Weights of a small transformer language model.
Size: 13 layers, 8 heads of 32, 4M parameters.
Training: a variant of Muon for these matrices, 141M tokens, 11885 steps.
Each number is 128 + 32 x the weight over its row's rms, rounded and kept within 0 to 255. Layers, rows and columns count from 0. Numbers have three digits each. The size before them is the row's rms in percent of the matrix's.

# down: layer 9 MLP down (transposed), 512x128, rms 0.31, rows 60-70, columns 0-127
# up: layer 9 MLP up, 512x128, rms 0.303, rows 61-70, columns 0-127
down60 097:091100140134145090129072099116114149113172030118110144103124122078138119115137184156122161139161120126180163141067113148132150116182143121167126089082055164099117114173151149095146146101115121111112078139149116162127122094120151130069160116097138101055128109076110087109101102163137123145124125159128131121123116132097085199123134114021160076097103131063174129116195123129104104088081
up61 093:112122112088190181126161086155149132112122065131170117131148108140143115122090125130069067128167120187111123186078142145154119107093127168107196166079100139193138120120160137164154114146153073135107141147154168115110108093111101090103123119132126078082083155118116142045116145176061199159112129120082139164096054136162095117120129119152111150123140196133092103104163134169182118120105
down61 093:069179140108173119056125174103157146135160188163090105138144126105146134142151143111145158155016188095135128119127095141120116153154100158192118147106159113087111131123151109089136125176089134089107122166112095158158204172134112103126117055169168090140119106084135129173110092072100173114150117125098117133095142198138124125180141130072132156130121098107138113194127126113156193143142
up62 100:170112144112181105120067123124141145058072118126059127143097125127130146128028129089103146106118114176085122101105145089142203127155158104096131119204141167102110116094117136131158127151162134097129143170158146161116156159110119141110118134133102152141112124089154139183147091099092145150131079131152092146116128156120156138174152161135169065215114136132200225125150140113148174176114
down62 096:091105181056167136132150159116152141102117155128133163173127170100148202178142161130071149087132151105183133154110141185224075083115149132144143097138138167097109135144076156151188098170116090125131129153134137186126134150143128140121136132119184169137139074130090149121112130162132133139110103097141136159170094115149094166166168152101109109053054174106120114127188146086091122079150
up63 115:107116015186154135151141132050096126139154094110172108125165119153112094181128121192168159072131168098154160129128101092162081166147136102165136198130188077191136098150139141111165098100148103150156147120123125179100173154129128155092114101097165094150138131166055137141127153139166171168122144088118120106085110104135078155121084153149130103119138131163102065133151155121106096103103
down63 095:118102148088129094089137158162145103103094141086137110110086126097122145127111151155081179139120139096068121119093178182134077112156132122121140079105110105149119201108099171202142136174104165098119098130111133118140125167165070151138132061158181201146086111116186161118113140109069121140145109080112136181110130172174201144140192136132138127066127113170154140139119141184156135197117
up64 102:127148149122126102106168140149102162091091140112116097167109212142158127135142147131138111088181104067151135121234076096082191120082148125165142190112181099075142175139161112162110123095093108096078098112169102188140150108147155096131185076167146156129124126134143130145148139139172062127187084151098107136150146200107148103096094128116129128162070098143103096140121161121115145116110
down64 106:110109094157129120147124150111160106111107084095112159134188174080082155106080112160105085142119144083146097138181118098175127145185141078142137171112139112102111167174141151199079151122107127083157144133134179144098130063103122180084167121140150137110162202121097063118146162078149099090172084154073124141098154101100149157175106130147078106148113107161101161104174047128114161138118
up65 096:115181101155113087085111096150111159127151120156102127099178079118128105160157111140073146112129134092183077132148098164090178094186100143118133162111091121103112130106189126104085087110111112102088122091145120129106188171174122133151076177135128053185129181065144155189170124114114118101086052073132147090114111150189172137166097117113086149090128129145158093123149097121118100166111
down65 098:131147216072152080099179143095119161097156127140063109132067140111143200125169071135133127184165116093155118136134137157140134104167123185176175159081142073103111161139112110121157147104071109158058134181115125132112127126154133204123074142125130134124110135117137150134110123137166104135106127077108082129180107116104133115171120108087061153085170118132144085182114088178095111084125
up66 089:079107131132162121144141151088093114153108106172135161118134173140147123149170096126153138065114123113128103086162141181144119070067126137145161083124137143179061128100175150170159094123150119114158150118141113106067166146104060161127128153213182155195120146122123099100152123117143077145110034145111093138148084168198080084149106106111103114137110115091138153113097142165063131122086
down66 096:141076080136101108118147116147097099170117136135093093140107115134138158127160109131115083201118167113093142075123206138152091112119178117116123094116065138145142099151157050153063141166154172118083098187192159132146075157093063149120137119166129149160155145112121147152125173137102163168133179060111109152140125183164043155093099116123111133121141085125159145133127131163070150123175
up67 096:084103127152130072124092168108125157114059118147103121134164158137127175149137122069102085142106127105124105070216122159129108214132140128148144151125117081150159162078173115157090100134073122129098138144116171133134176097090114209116097126186144156224124131111134120118057155162075166106134139126102131134121153143118096085068114131189108119158076149147114140155173110120092148150141
down67 095:133146053217070115126160090110124127135084069167127104169120120094110129125113129139127122132061112107130143115140126109164156112126181147148120148092133134169129130128099140153086137096098173152145131149143124064170204108169191199113148152065217090131122150085132190116104145145106128175120135151121083173087145162102149131099134154191162127127079109118151128145117123108074182144092
up68 102:156171186101152101116112140139090131129156146172141144152112153109131109096081084091112131136100148132117091096066170122191188156185112154126122081115071186130114164119149160105073068176103139084178133133126143151116135092073078096154110089165092177136092121154135052188153135126090111084093141130109179161086109113189117085104150077135133133153091174167140152158168100114123106123131
down68 090:108135136148169084158111088114156110114101134095165131089136155118101168135160099181078126113088096138092157121115096113124054101142117092159132121099096116116165095064136120151112179113107151186101162101117139113181175099138102167110129102141154146142107127098111117115148082102072151110127131006049153181115112183118167131118196116178133178072107134147105156094168184150122095123140
up69 102:153073107139081048102124122086099143144082140177110153184094070141126134116136100100126092132208167125108103115156100170135193123161132175117155107058186085149178099098125197109182119096067123124141177145141107077085213099121141133142129152074122176147135157120144121160100143113157130132124111152139172114164171115153118120138106109126162069136122112106138187118140155094161163114116
down69 103:117196131151097119125148066058127166162099112063165119107221087084123112135148150108186115213134170129139142100135182182134177147185148127115130138134133123090096097166110085064087164091125168144101129135111185144094175082128122147069098080146118161100157139152095136123140091111090130158082133120128109137154090162128110182102114100164156121084091141099118129132175103104141157130119
up70 091:094141107075208090157141142125152141090141043186125110128139114170175122134063108131137201125101149155123189114028141145138167132141144163060115123186094180095121086113089136133154167080182123134173118113124084182117060125095132140110117135167120112137111142068154134129119101118131157128127174129153085155181141117130117132153136117141207119125143146086137088144081128110099136138119
down70 098:126152205106125180079097113159135088147149135092092153087109127075105089177190220132054123111149154128205108118136162169121141153133129130167166113074155100108166167153170093129104138152184137076142120115108168111123158168121125130133121123162084158139180120085111088082095099122143100117134109109146136095137075203093091177106129141116112199116113113158093117132149183128116117151151